config.yaml
norm_place: "pre"
norm_eps: 1e-05
qk_norm: false
tie_embeddings: true
lr: 0.0068
weight_decay: 0.0
warmup_steps: 200
Each number is 128 + 32 x the weight over its row's rms, rounded and kept within 0 to 255. Layers, rows and columns count from 0. The size above them is the row's rms in percent of the matrix's.

# layer 2 attention output (transposed), 256x256, rms 0.0707, rows 248-255, columns 64-95
size [ 97  93  91  96 101  98  97  99]
[[114 111  78  94  76 133 173 122 132 142 164 150 169 137 103 150 137 184  79 128 124  91  87 185 113 105  74 149 128 119  91 127]
 [139 155  91  83  93 169 147 163 116 120 137 125 131 124  47  94 134 120 120 108 153 128 123 107  70 160 126 175  88  67 134 130]
 [101 156 109 120 146 138 171 131 113 145 193 178  98 167 174 140 107 142  51  77 118 156  87 138 158 156  60 143 112  75 113 110]
 [128 110 119 166 104 145 121 139 140 155  97 104 166 113 206 138   6 143  76 123 150  99 150 164 141 148 149 144 104 128  93  67]
 [100 185 140 160 154  67 136 198 122 139  71  94 162 189 129 143  86 139  72 104 140 144 120 116 151 138  90 132 109 168 136  64]
 [111 241 138 132 128 147 157 136 114 102 146 108 146  99 123  72 145 204  76  94 172  48 126 158  84 190  60 155 115 100 103 165]
 [133  75 112 168 168 180 153  82 156 129 134  76 200 184 109 132 196 191 159 113 192 150 131 133  59 180 118 165 113 131 125 141]
 [ 82  70 136 141  78 111  42 144  85 105  83 104 109 183 130 108 131 188  80 127 154 131 125  95  93 139 149 142 148 119  62 112]]
# layer 2 attention value, 256x256, rms 0.083, rows 249-255, columns 64-95
size [ 96  97  97 101 107  95 100]
[[150 115 168 154 127 136  88 131 189 147 161 136 170 143 149 127 114 105 126 180  92 127 140  98 155 142 149 121  95 175 124 116]
 [142 130 131 184 130 134 143  81 107 149 129 108 113 102 191 132 122  91 106 113  96 146 118  78 173 115 157 128 119 123 126 115]
 [ 82 187  87 128 158 124 136 170  79 117 137 112 108 102 133 116  89 133 146 123 168 180  97 118 105 113 123 130  87  69 140 117]
 [146 161 124 133 149 126 125 157 144 176 112 128 181 155 159 153 154  97 149 140 173 137  67 119 131 189  64 127  55 133 104 141]
 [136  98 178  67 107 147  87 131 130 111 137 173  83 155 119 106 112 157 147 173 177 203  79  76 120 117 177  66 108 118 180  97]
 [150 155 164 190 174 111 114  99 131 143 144 115 119 123  44 192 106 172  82 113 146 109 187 162 127 168 147  57 114 163  88  94]
 [155 171  77 116 157 173 112 156  95 105 153 126  81 115 177  61  91  97 121 142 158 146 149 136 145 127  98 184 191  59 206  94]]
# layer 2 MLP up, 1024x256, rms 0.139, rows 0-92, columns 64-95
size [ 96  92 100 102 106 104  93 102 106 102 100 102  89 102 100  91 107 103  90 101 102 107 102 101 103 104  98  97  98 100  97  92  93  99 109  99 102 104  95  90  98 108  99 102  97  96 105 101  97  97 115 101  91  95 107  98 103 103  95 103  97 101 101 105  98  93  98 105  95 105 102 103  98 108 107 101 100 102  98  97 100 102 103  96  97 117  97 101  93  99  96  97 100]
[[156  33 117 118 109 150  59 150 135 115 126 117 128 210 121 133  97 168 120 133 178 138 159 139 100 219 124  74  97 170  76 117]
 [136 196 154 141 159 108 166 125 135 172  86 127 100 104  85 131 121 132 162 117  85 150 140 103 171 187 123 105 132  96  80 132]
 [ 65 167  88  92 121  92 138 140  92 134 104 149 145  83 190 154 118 134 103  80 135 143 150 166 103 104 147 140 152 138 109 117]
 [102  78 150 170 148 190 172 148 171 131 145 128  82 114 127 128 132  95 110 100 169 151 167 149 131 153 149  93 102 148 163 185]
 [160  93 160 108 108 134 123 122 129 107 123 106 104 145 124 122 146 144  38  89  81 124  93 143 119 145 112 138 144 149 202 153]
 [150 130 147 158 183 121  96  69 155 106 144 164 121 141 144 100 118 135 109 111 174  67 130 133 137 128 149 132 136 136 171 122]
 [121  72 104 148 102 133 187 117 178 120 117 136 132  96 140 224 110 103 112 123 205 108  61 180  98 135  90 123 100 107 166 216]
 [189 171 139 136 162  73 138 155  84  73 110 142 153 102 107 148 158  68 116  95 152 133 115 111 176 138 145 143 113  90 143 132]
 [163 116 160 135 110  78 112 136  62 174 121 101 109 121 109 126 151 132 123 121 102 161 148 105 192 120 129 134 133 154 227 110]
 [125 140 141 146 161 122 157 126 116 152  90 138 181  69 110 144 146 130  83 119 107 112  79 142 143 146  78 115  76 102 140 201]
 [ 53 119 104 170  94 128 177 178 129  93 132 135 100 106 134 119 138 111 198 156 120 133 132 155 190  89 110 174  79 117 166  98]
 [170 187 118 113  92  50 107 121 125 136 145 117 146 106 160 111 131  95 119  95 115 143  94 150 161 157  90 149  89 127 116 134]
 [132 129 129 132 165 131 142  71 176 122 115 120 197 120  95 124 111 117 178 156 137 121 109  83 138 158 131 136 146 152 137  81]
 [131  81  88  77  88 205 149 122 154 104  89 140 135 146 159 114 144 115  94 171 125 142 104 123 111 171 157  93 133 113 136  96]
 [125 162  97  51 134 167 120 114 137 197 121 170  80 159  86 154 129 122 107 102  71 102  98 101 138 156 121  89 140 117 143 145]
 [151 155 112 115  81 148 159 129 202 143 179 159 182 162 161 170 154 136 184 123 116 181  65 107 153 149 101 145 150 131  85 137]
 [143 111 115 193 106 125 138 175  93 119 176  91  79 147 149  92 103 106  96 142  63  79 115 157 158 102 119 191 158 103 133  66]
 [112 164 149 118  99 167 108 132 110 111 136 171 130 141 114  88 109 202 162 171 127  91 143 122 149 138  87 154  93 189 172 103]
 [129 133  82 155 171 112  55  70 147 134 178  97 164 114  76 109 103 120 104 148 150  94 113 124 140 117 181 106 154 201 151 146]
 [170 148 137 168 118  95 140 118  87 134 129 113  80 120 122 178 101 158  97 142 125 112 123 209 151 142 108 129 195 121 165 171]
 [106 118  89 121  60 126 161 125 183 129 132 147  91  92 116 174 165 106 129 155 108 153  89 137 117 146 104 121 126 118 121 113]
 [126 155 136 171 128 175 160  88 136 164 137 128 180  80 120  77 167  63 165  57 101 159 116 139 183 118 137 139 130  70 134 160]
 [ 56 111 135 122 176 111  94 139 134 110  80 153 219 154 173 118 111 100  99  57  89 123 117  72 147 157 130 189 133 135 118  79]
 [120 183 112 147 156 123 176 152 145 120  96 139 102 102 136  82 113 141 175 204 179 109 100 177 124 167  95 100 101 156 145 111]
 [174 154 155  75 158  91  96 159 175 148 159  99 127 143  85 113 149 144  96 143 174 133 104 161 132 101 142  95  87 114 148 105]
 [178 124 103 146 109 180  97 110 163 104 170 117 163 188 146 121 142 117 136 142 164 134 117  91  62 222  74 122 155 167 176  87]
 [119 130 170 137 172 101 171 109 168  79  87 171 129 134 111 138 121 167 147 168 123 170 105 110 110  79  73 119 106 123 121 159]
 [111 146 128 147 140 195 122 127 132 136 123 136 105  64 109 139  83 156 169  87  96  93 163 132 158 131 137  76  97  84 109 161]
 [133 117 141 131 118 107 169 134 133 176 127 157 137 101 118  95  80 101 107  97  92 137 130 164 135 114 135 119 122 153  99 123]
 [144 147 123 112 177  92 159  98  48 113 133 124  89  97 187 139 190 175 142 165 130 148 108 121 136  78 135 125 123  96 119 140]
 [ 78 170 117 107 150  87 127  63 144 145 151 124 209 161 172 104 138 135 115 123 123 139  30  92 108  82 114 111 142 146 112 187]
 [ 64 117  91 154 145  94 174 133 121 137  96 118 128 154 122 134 135 215 165  96 175 108  96 177 142 168 128 178  76 176 171 140]
 [180 140 128  89 195  54 130 165 139 213 135 113 124 153 138 111 143  92 143 154 174 139 127 117 142  85 149 130  55 116 163  72]
 [144 135 132 119 125 175  80 156  98 144  88 182 125 134 131  90 143 144  84 153 138  86 144 108 115 205 135 119 108 112 178 131]
 [ 66  69 109 112 119 127 103 100 204 171 176  91  87 104 108 103 186 186  78 130  98 174 150 109 128 125  91 160 130  98 151 129]
 [108 174 176 114 117  88 155 121 146 136 153 102 118  91 116 170 122 168 139 106 120 156 169 179 110 154 122 115  95 140 109 101]
 [ 87 154 132  90 129 165 130 161 107 108 157 151 157 140 142 122 160 135 108 129 127 161 124 119 199 166  96 168  72  84 186 150]
 [132  82  88 130 121 103 140 117 133 135 103 100  87 214 144  90 131 110 182  61 101 111  84 134 179 160 126 163  81 120 128 123]
 [168 144  87 100 152 141 158 156 137 221 142  91 213 137 146  98 143 110 137 132 176 131 149  92 119 157  79 115 134  20 149 163]
 [124  86 107 159 119 164 149 110 147  96 156 140 194 153 150 116 135 154 194 133 111 137 119 176 117 155 121 110 155 107 127 167]
 [150 145 126 109 110  93 159  94 147 150 156 123 137 150 177 152  85  89 127 126  98 134  85 144 135 170  76 163  91 128 144 100]
 [163 169 127 157 154  37 194 190  53 137 114  69 128 151 114 105  80 153 171  99 135 135 205  93  93  95  64  68 133 130 121  99]
 [120 180 126 158 165 143 139 109 202 164 128 126 168 170 145 109  73 173 159 158 105 158 109 180  99 147  39  74 128 102  84  55]
 [124 169  81 147 104 143 189 152 116 187 148 106 145 140 124 104 124 115 148  67 109 115 117 114 147 111 140 115 143 111  96 108]
 [105 134  97 110 170 176 135 200 169 136 122 108 143 101  84 139 121  74 139 118 132 150 119 119 127 191  56 118 129 111 130  95]
 [117 142 131 108 163  98  80 115 154 147 124 151 129 135 141 110 121 111  76 126 114 136  78 126 184 135  94 116  53 149 119 123]
 [103 135  63 112 149  92 136 126 123  82  94 132 178  73 116 153 139 176 142 109 150 124 101 156 130  78 149 187 123 111 103 111]
 [ 92  81 159 139 126 183 181 114 143 108 181 158 163 123 138 112 147 164 162 140 116  61 160 140  77 145  34  93 184 130 133 111]
 [141 152  67 139 103 148 113 192 100 119 106 162 208 102 112 132 138 157 149 155 137 125 133 107 145 106 101 123 149  89 139 137]
 [150 115 129 140 111 189 114 143  77 129 176 178  94  85  97  76 141  37  84 140 104 125 123 131 107 107 144  98 122 113 155 181]
 [ 85 132  68 122  83 147 147 127 178 150 178 167 114 149 121 168 114 192 140 192 117 159  97 152 131 212 149 137 152 154 120 151]
 [130  97 143 132  74 158 151 172 179 138 151 127 163 114  99 127 117 110 144 140 153 127  70 132 121 119 120 130 178 138  88 108]
 [ 86 107  93  62 108 156 167 156 185 177 105 150 135 142 141 123 116 131 132  84  41 137 133 147 106 123 111  46 162 103 156 132]
 [103 103 157 118  72 208 124 115 138 149 109 132 161 155 101 166 157 136 130 126 155  95 185 105 141 147 191 163  53 158 126  95]
 [137 170 103 181 115  71 120 116 119 146 170 130 138 158 111 203 138 115 115 147 128 157  99 130 144 151  62 137 205 179 131  95]
 [157 129 120  98 164 193  82 141  83 171 127 148 148 136 177 133 126 151 134 170 111  87  71 158  87 125  94 122 131 114  66  74]
 [115 118  65 178  86 120 170 184 121  60 135 121  97 119 119  72 127 120 125  65 136  91  95 141 121 162 121 179 125 137 126 145]
 [122 122  74 157  98  64 149 141 138 175 143 123  93 113  63 155 100 143 121 119 137 111 145 140 142  69 151  89 139 125 185 174]
 [131 137 161 125 133 143  97 129 148 137  36 176 132 126 153 123 162 115 124 144 131 144 153 106 108 108 164 170 214 132 136 129]
 [129 146 165  81 173 174  97 125 181  93  80 130 164 141 199 102  77 132 117 129 144 191 105 134 182 108 129  81 124 125 115 149]
 [126 112 111 128 110 116 103 112  89 135 147 149  86  57 129 108 109 108 123 188  90 110 107  83 178 117 164 147  85 108 182 149]
 [139 138 117  80 116 108 144 106  91 146 157 142 156 109  84 144 183 125  45 154 137 115 106 113  75 152 143 121  88 135 137 196]
 [126 160 128 138  75  99 197  82 102 100  83 101 102 133 113 110 123 139 108  83  44 140 136 121 128 165 115 172 143 151 129 119]
 [100 123 133 132 177 158 131 126 161 151 130 165 105 140 153 111 165 140 108 126 139 146 144 133 143 101 160  99 147 106 112 144]
 [107 104  98 169 212 117 147  76 129  94 157 131 142 129 114 161 147 212 157 142 125 106  87 137 137 105 127 151 151 130 112 137]
 [175  74 121 139 122 146 117 110  58 189 134 170 110 142 141  88  67 115 115 152 164 103 123 148 146  92 116 150 141 186 170 129]
 [113 156 138 105 186 143 175 141 138 165 135 105 157 111  94  88 173 159 121 145  70  97  88 166  98  94 100 103 110 212 172 105]
 [123 170 157 184 160  58 119 154 139 132 116  93  94 106 112  80 146 100 137 147 105  94 135 166  97 112 138 146 115 173  97 115]
 [153 118 154 116 184 155  95  73  97 146 115 145 109  89 160 147 117 140 142 109 147 145 152 177 140 100 114  93 126  96 125 156]
 [125  99 143 142 112  26 161 137 162 107  86 142 107 175  53 148 121 127 136 158 158 188 145 148  93  73 142 146 156 105 100  76]
 [ 73  96 157 108 125 135 168 112 136 133 219 100 107  75 148  98  96 158 174 133 127 157  94 165 133 145 138 159 134 118 150 128]
 [120 145 114 148 164  92 140 148 110  82 173 129 210 129  99 120 112 114 119 149 148 122 118 114  92 146 131 149 140  84 140 114]
 [ 54 112 178 122 194 119 182 109 131 111 159 150 142 101 189 143 168 202 142 146 189 129  77  61 137 119 101 148  52  93 139 119]
 [178  79  82 112 141 144 184 158 118 150 138 128 132 109 124  97 130 117 115 148 170 148  72 110 149 141 138 135  71 150 176 166]
 [ 77 111 170 130 107 116 174  98  93 130 121 186 117 117 227 201 137 189 191 105 173 140 149 125 113 101 172 102 148 106 112 151]
 [123 160 115 133  95 147 118 148  89  52 122 117 139 105 162  80 119 128  99 134 215 149  96 119 123  89 194 141 157 115 124 145]
 [ 86 143 108 122 145 131 129 102 118 175 152 128 150  67 117  97 120  93 120 152 144 133 139 147 104  84 111 178 110 115  60  66]
 [130  91 179  55 131 173  89 110  95 144 155  88 124  76 174 149 180 123 104 114 123 138 109 138  61 118 114 138 125 110  81 123]
 [118 104  97 159 166  64 103  54 102 145 153  76 112 148 154 117 122 195 164 149 156 125 119 133 120 124 137 120  68  95 175 109]
 [140 131 140 117 109  93 131 115 136  85  98 169 121 148 109 119  93  92 136 148 133  88 116 132 143 160 106 123 156  89  74  88]
 [123  40  81 146 121 155  38 150  89 124  82 177 107 135 172 118 141  74  78 110  97 118 115 133 127 111 116 108 106 148 124 102]
 [178 185 125 119 101 152 126 123 166  88 154 134 137 104 125 210 148 138 162 127 123 159 104 137 115 158 179 152  94  68 146 100]
 [170  80  91 130 132 121 112 185 124 129 127 174 122 138  82 130 145 130  30 121 140 133 199  91 122 147  82 157 111 147 119 143]
 [178  84 162  92  76 143 114 160 152 145 141  85 108  24 127 146 109 102 142 129 125 117 153 104  90 144 147  95 132 106 127 165]
 [163 130 145 108  36 134  87 104 111 122  98 155 120 120 109  86 152  75  86 141 182 104  84  85 109 197 159  87 172 105 123  98]
 [138 168 141  89 155 114 143 192 106  83 129 169 109 105 132 132 113 221 135 138 154 106 127 147 106  79 155  76 176 157 138 108]
 [217 144  63  91 110 157 112 122 174 205 172 129 124 119 104 146 119  74 168 119 144  53  88 134 122 136 134 110 117 132 156 139]
 [122 177 134 147 159 113  92 139  63 162 141  78 169 101 157 130 100 133  97 135 134  93 126 102 125 139 116 123 130 141  90 155]
 [164 118 143 136  97 120  94  75 185 132 105 159 114  90 117 145 125 138  89 128  99 125 158 192 149 109 203 123 137 174 121 151]
 [165 132 131 137  92 110 109 174 151 149 143 120 168 102 169 150 123 156 166 132 137 109  62 128 135 123 104 123 132 118 134 135]
 [134  43 152 125 159 103 102 143 103 144 129 131 131 147 134 104 118 215 180 112  94 138 199 148 127 193  98 146 147 116 129 143]
 [116 133 191 120  85 108 171  88 142 169 148 141 144 112 141 106 111 132 139  88 105 113 117 138 111 181 170 152 124 129 109 115]
 [146 145 126 161  67 133 157 120 114 130  99 130 172 108 129  90 147 125 113  78 132  97  89  19 123 140 141  74 108 149 167 173]]
# layer 2 MLP down (transposed), 1024x256, rms 0.0661, rows 0-91, columns 64-95
size [ 97  94  86 100 109 100  99 105 109  96  97 101  89  98  94  92 111  97  87 109 102 105 103  95 101 109  97  96 106  98  95  87  95 103 111 100 100 102  95  92  92 101  99 106  95  93 105  99  98 102 109  96  94 100 104 100  99 103  90  98  96  99 109 104  97  91  99 105  97 105 100 103  99 107 102 102 102 100  97  98  98  99 105  92  97 108 100 101  95  95  93  99]
[[129  84 123 100 113 122 136 141 207 139  96 115  84 171 113 119 171  51 121  91 136 130  93 130 146 130 158 186 134  72 144 128]
 [158  36  98  94 114 164 118 152  95 115 148 166 150 125 167 122 122 159 185 116 112 100 100 152  95 126 150 168 131 111 101 149]
 [150 176 151 197  80 160 170 121 169 152 130  76 108 165 136 119 157 153 103 138 130 120 135  89 148  85 125 170 125  76 147 130]
 [147  94  88 134 166 153 134 176  92 115  87 102 131 145 165 181  74 137 133 167  85  64 129 126 151 196 118 110 124 136 100 107]
 [137 136 159 107 100 174  94  95  69 126 167 104  88 153 138 132 155 124 200  85 129  75 122 119 130 166 128 177  96 126 171 134]
 [102 112 157  53  98 117 171 151 174 177 118  95 165 101 118 125 161 116  94 133 122 115  97 102 169 149  99 183 111 111 117 105]
 [115 132 170  54 130 119 124 157 102  99 145 154 117 146 125  94 100 128 128 135 125 116 141  93 121 140 160  89 123 198 124 111]
 [105 134 154 135 155  89 173 120 120 132 148 158 100 105 159  91 142 133 150 120 103  89  85 145 122  87 154 140 141 140 124 167]
 [138  90  99  99 188 119 125 158  93 107 105 141  55 166 124 164 118 201 116 119 152 138 135 173 156 121 161  99 108 145 148 115]
 [ 99  60 143 133 150 117  69 150 171 141 141 145 164 165  90 127 108 110  56  97 145 183 130 115 182 106 127 101 155 113 143  77]
 [ 98 168 104 189 170 112 137 135 122  86 136 115 166 240 141 122  75 127  91 126 122 124 180 126  84 127 158 125  77 114  97 157]
 [ 87 173 126 122 163 161  67 110  97 137 104  98  99 140 148 113 137 167 167 111  94 158  75 114 141  77  79  88 100 173  85 138]
 [125 167 123 145 115  98  96 147 139 133 141 118 109 130 174 109 137 142  45 107 119 155 104  81  84 147 148 150  87 122 154 135]
 [112  75 125  95 145 131 118 133 142 107 170  68 185 209 140 104  77 162 100  91 175 200  99 125 129 102 144 173 124 115  89 136]
 [137 109 160 122 157 144  98 181 132 173 200 148 141 138 105 138 171 152  86 208  82 129 138  70 153 177 177 186  96 137 134  44]
 [105 161 119 106 166 123 161  70 140  55  91  63 115 113  61 152  90 121  71  97 147 178  58 116 171 123 122 114 106 155  91  88]
 [108 119 129 197 126 130 135 136 123 161 156 127 190  98 152 161 215 185 107 113 148 157 127 164  88 111  90 135 164 133 169 198]
 [141 121  84 191 115  98  99 116 106 110 169  66 177  94 125 166 114  74 135 178 124 151 150 108 117 127 136 149 117 112  90 131]
 [133 118 143 139 121 107 149 123 195 156 136 138  67  95 205 106 164 185 135 138 142 185 102 117 137 138 104 127 123  76 109 133]
 [ 89  57 123 189 125  80 155 173 114 145 164  89 148 114 155 141 128  88  94 139 110 140 122 127  76 123 142 119  78  66 137 128]
 [ 71 152  77 128 125 146 129  78 140  73 111 125  68 116 124 129  81 148 144 144 181 150  75 158 166 124  89  85  67 111 121 106]
 [148 114  57 130 116  91  83 120 174  81 140 107 171 138  88 129 127  90  80 177 104 107 144 133 140 106 165 117 135  87 107 168]
 [155 141 133  99 133 130 150 186 133 102  94 233 116  81  95 153 129 129 124 120 111 155 111  77 106 188 118 105  94 123  95 122]
 [ 76 131 137 130 117 133  59  92 126  65 143 121 126  95  96 122 182 120 113 135 133 112 165  68  52  81  75 127 109 125 188 165]
 [ 93 150  95 148 153 135 167 135 149 101 150 117 148 104 145  75 107 160 139 120 141 125  74 128 113  89 127 146 107 100 128 133]
 [153 125  70 172 140 114 163 154 102  75  69  76 155 130 140 109  87 112 123 153  97 151 120 149 142 135 129 129  97 114 129  71]
 [158 193 141 124 136 120 128 107 124  68 120 106 181  93 174 123 139 166 141  84 104 116 120 102 163 143 149 157 140 153  86 138]
 [131 157 118 143 181 125 111 126 130 151 115  85 170 139  69 128 178 152 153 157 135 155 131 130 108  81 129 154 153 166 147 117]
 [141 125  83  96 143 111  88 103 109  91 110 122 133 204 169  81 216 150 144 106 119  86 109 150  87 163 136  98 116  95  93 143]
 [113  72 115 124 167 129 101  72  75 140  76 142 151 235 125 125 112 126 172 101 141 114 112 107 114 151 224 144 150 161 122 130]
 [125  86 178 108 168 136 122  80  94 122 138 141  72  80 135 117 130 128 123 180 135 112 193 150 118 125  94 158 109 144 152  71]
 [100  93  85 221 115 128 170  89 104 149 130 107 151  67 121 188 132 107 115 115  91 202  73 121  87 127 132 133 129  90 112 151]
 [127 113 160  89 154 112 128  92 127 118 127 121 141 134 161 130 138 117  43  89  58 153 158 135 117 121 125 137 142 137  92 158]
 [165 131 142 154  83 133 111 152  88 146 134 212 178  72 157 120 132 149 143 131 170 183 141 164  86 122  80  90 124 105 124 167]
 [121 116 123 166 111 131 175 121 170 135 139 148 140 189 183  96  91 164 120  93 191 136 132 174 131 181  78 118 103 153 135 123]
 [116 109  88  69  98 128 153 136 138 120  74 199 123 164 155 159 110  99 114  76 114 115  59 130 133  62  85 110 153 129 137 179]
 [152 191  73 125 117 106 109 118 165 124 120 120 120  95 156  81  98 156  98 154 116  74 145 115 129  87 119  87 113 146 151 137]
 [108 137 146 142 152 164  93 107 173 162  88 167 100  97 112 127 127 155 121 166 155  69 158 116 210  85  77 163 123 149 103 129]
 [202 110 118 135 135 178  74 129 160 108 109 203 100 139 133 129  73 148 126  73 100 138 158 113  82 109 149 108 111 192 106  95]
 [133 100  89  68 122 167 131 109 134 148 153  76 109 124 164 155 126 151 123 124 177 134 152 121 130 121  89 110 126 165 113  87]
 [125 118 120 171 109 157 168 123  48 128 152  97 114 152 119 142 140 191  84 122 169  92 131  89 152  58 113 116 180 172 159 132]
 [157 139 100 161 149 187  58 121 115 119 117  89 136 110  84 141 125  90 117 144 121 147 106 115 172 140 161  90 217 149 161 141]
 [139 112 142 175 120 192 117 123 134  96 127 140 104 112 185 139 150  84 117 102 187 136 175 161 115 102 188 139 143  83  66 145]
 [114 131 125 130 118 133 162  87 143 210 141  64  88  83  80 178 142 187 170 115 126 111 149 101  96 140 166  99 107 151 153  73]
 [103 116 138 166  88  90 140  86 173 120 106 215 145 186 141 112 158 123 106 117 124  45  71 111 120 138 181 117 134 119 105 103]
 [144 136 175 125 109 135 175 133 104 141 139 179 150 102 130 151 179 141 100 118 103 151 121  92  88  95 189 130 151 163 121 175]
 [132  86 132 113 112 104 108  93 109 117 159 147  82 156 162 119 159 127 135 110 160 172 115 152 114  84 192 123 138 166 152 153]
 [113 151 167  76 110 139 175 181 119 137  80  80  93 110 164 132 146 165 142 101 103 138 111 103  95 150 150 114  72 149 128 159]
 [189 190 129 102 144 105 117 114 121 147 145 154  91 150 104 113 160 158  81 106 102 178 137  61  96 141 123  95 160  90  62 147]
 [122 121 135 146 189 137 117 180 157 211 120 137 195 111 133  76  93 169 120 105 155 135  48 146 106 118 106 150 150 155 148 133]
 [102 119 133 141 110 149 103 193 150  88 129 127 143 172 150 169 170 110 127 151 133 165 162 133 142 141 127  91 105 126 143  78]
 [152 169 132 137 131 117  92 143  99  84 183 166 168 188 177 143 101 108  81 181 121 143 133 100 108  92 133  78 127 139 123 155]
 [125 107 164 163 178 113 116 138 108  89 107 180 139 111 180  97 146 144 123 137 224 139  93 117 143 154 106 204  66  69 116  90]
 [135 106 113  96 115 131 200  73  97 120 138 115 155 106  65 134  70 126 107  33 164 109  93 162 111 206  82  93 143 224  95 154]
 [ 84  61 105  57  82 132 164 131 107  67 133 179 145 146  84 156 135 122 116 149 112 160 158 139  25 143 116 136 171  94 180 157]
 [144 156 127 122 142  83 111 142 124 211 121  95 113 147  95  86 167 170 140 133  85 172  91 172 150  69 165 121 109 132  60 129]
 [138 141  78 103 156 127  90 161  91 168  85  98 155 148 127  99 138 166 103 101 121 126 134 138 147  74 142 113 121 104 105 130]
 [ 79 145 123 148 201 113 109 152  82 167 126  73 159 102 158 159 121 111 145  94 122 145 162 126 123 127 152 126  94 126  71 170]
 [132 142 109 127 173 108 147 125 174 133 149 139 133  71  72  93 100 181 143 126 131 118 162 111 109 168  73 108 156 159 117 191]
 [164 109 154 124  69  88 160 124  66 180 135 152 100 165 144 155 177 206 164 154 170 121 154  54 122 157 156  94 137 140 127  93]
 [112 124 136 110 150 112 121 125 148 189 131 115 145 164 107 139 142 152 108 119  66  99  50 160  99  89  88 125  97 116  96 137]
 [154 181 125 151 135  58 183 180 163  70 132 147 150 114 123  96  88 124 146 161 126 147 174 119 183 133 176 135 146 126 152  82]
 [ 56 111 143 113 157 134 120  96 115 147 121 116 147 106 122 116 105 132 133 150 112 170 144 174  79 172 143 143 129 134 131  98]
 [ 98 130 117 122 132  97 129 154 137  93 134 136 126 197 142  87 162 121 161 119 147  92 144 108 144  99 132 121 171 141  88  49]
 [ 85  37  57 154 132  83 125  94 170 128 153 106  86 154 125 164 117 123 127 134 112 190  95 122 158  97  88 143 131 194 132 202]
 [153  66 108 118  90  80 132 129 112 130 125  75 118 140  93 127 118 167  81 118 122 133 159 201 121 161 122 161 100 126  85 103]
 [123 105  80 143 120  82 108 164  76  90 106  92 119 214 159 111  72 112 186 184 139 130 157 145 217  79 111 142 127 129 157  80]
 [118 142  80 136 103 154 105 123 162 107  92  91 120  95 157 138  75  84  96  96 131 148 157 157 154 112 165 113 150 134 105 102]
 [162 133 148 184 116 102 145 123 128 135 151  94 141 170 129 158 165  90  97  79 103 128 122 126 150 147 188 153 111 147 188 123]
 [149  68 151  65 155 105  95 112  92 129 130  84 150 156 118 133 145 122 141  85  88 136 125 116 182 152 123 174 166 113 122  51]
 [147 124 130 125 108  88 116 187 121 131  77 157 125 160  43 112 113 109 155 110 114 146 122 117  69  97 114  85 117 196  90  72]
 [131  64 129 128 173 146 139 113  83 121 125  86 139 159 116 152 199 176  93 129  85 169  88 162  88 152 122 112  90 147  97 141]
 [ 80 164 114  87 138 120 118 120 100 207 100 107 140 136  93 141 120 127  50 167 103 111 130 103 172 183 173 164 125 106 154 128]
 [106 124  71 157 116  77 128 135 183 124 192 112 128 143  89 159 113  62 156 112  70 172 119 144  89 177 104 145 126 181 138 107]
 [168 165 130 143 110 161 149  87  98 137 131 130 112 147 111 149 132 151 142  90 132 138 101 101 141 105 139 194 144 166 111  89]
 [154 147 128  80 122 163  53 156 185  59 124  90 102 144 146  96 148 133  89 141 127 101 148 132 100 124 128 145  61 180 121 107]
 [100 151 166 115 117 163 138 102  82 151 123 120 159 133 146 109 131  89 114  94 143 142 164  46 145 164 141 101 121 115 151 128]
 [162 114  98 209 107 109 143 129 125 101  96 151 156 194  84  99 138 135 126 134 155 168 186 118 113 130 130 117 114 108  82 153]
 [145 112 163 140 129 179 174 118 119 150  69 132 202 159 118 135 127 128 110 186 137 184 154 100  97  99 115  49 135 160 135 167]
 [203 146 113  99 118  86 110 142 129 108  69 146 138 152 131 164 146 142 122 142  82 110 104 138  89 112  87  55 136 156 155 129]
 [127 128 144 105  68 128 130 144 174 109 163 194 116 100 106 127 112 165 121 118  63 168 133 133 101 117  70  86  88 165  67  89]
 [ 84 152 134 152  96 148 144 131 166 138 111  96 155 118 106 164 120 156 113 126  73 129 162 186 138  81  73 102 158 102 109 113]
 [194  97 157  92 156 143  92 107 126  37 129  65 131 120 110 134 122 146 121 103 133 160 119 135  96 102  91 111 116 188 111 146]
 [ 68 123 112 131 135 144 107  96 100 201 101  54 189 118 174 156 157 142 147  96 190 105 168 191 104  99 100 139 129 109 129 173]
 [119 112 153 164 164 161 101 142 192  69  73 119  90 156  80 166 142 148 213 157 105 122  90 126 122 107 172  71  86 181 152 129]
 [152 173 164 101  82 144 120 163  50  95 143 165 155 143 135  83 153 156 150 124 125 169 147 133 117 143 125  60 154 153  86 179]
 [135 133 139 124 126 107  93 140 144 140 138  78 106 204 124 116 130 158 150 165 104 124 116 152 109 127 146  85 146 116 127  97]
 [126 111 131 135 109 152 125 153 228 149 119 138 101 158 105 122 175 116 131 193  73 123 143 122 129 162 139  86  92 208 156 134]
 [132 138 175 185 148 151 201 126  67 134 101 127 153 197 133 111 152 149  99  77 115 134 107 152 118 145 114 167  95 151 125 143]
 [106 124 137 113  72  74 118 113 168 138 156 121 113 133 119 107 123 109 130  91 107 160 130 143 104 120 110 141  85 132 116 162]
 [149 176 112  82  83 146  57 158 149 124 113 148 134 217 176  91 155  99 123 164 110 163  82 142 103 109 150 104 116 149 114 124]
 [104 122  58 129 100 113 142 153 140 146 116 150 105 124 140 199 116 156 106  53 111 103 151 159  61 168 138 139 171  80  95 126]]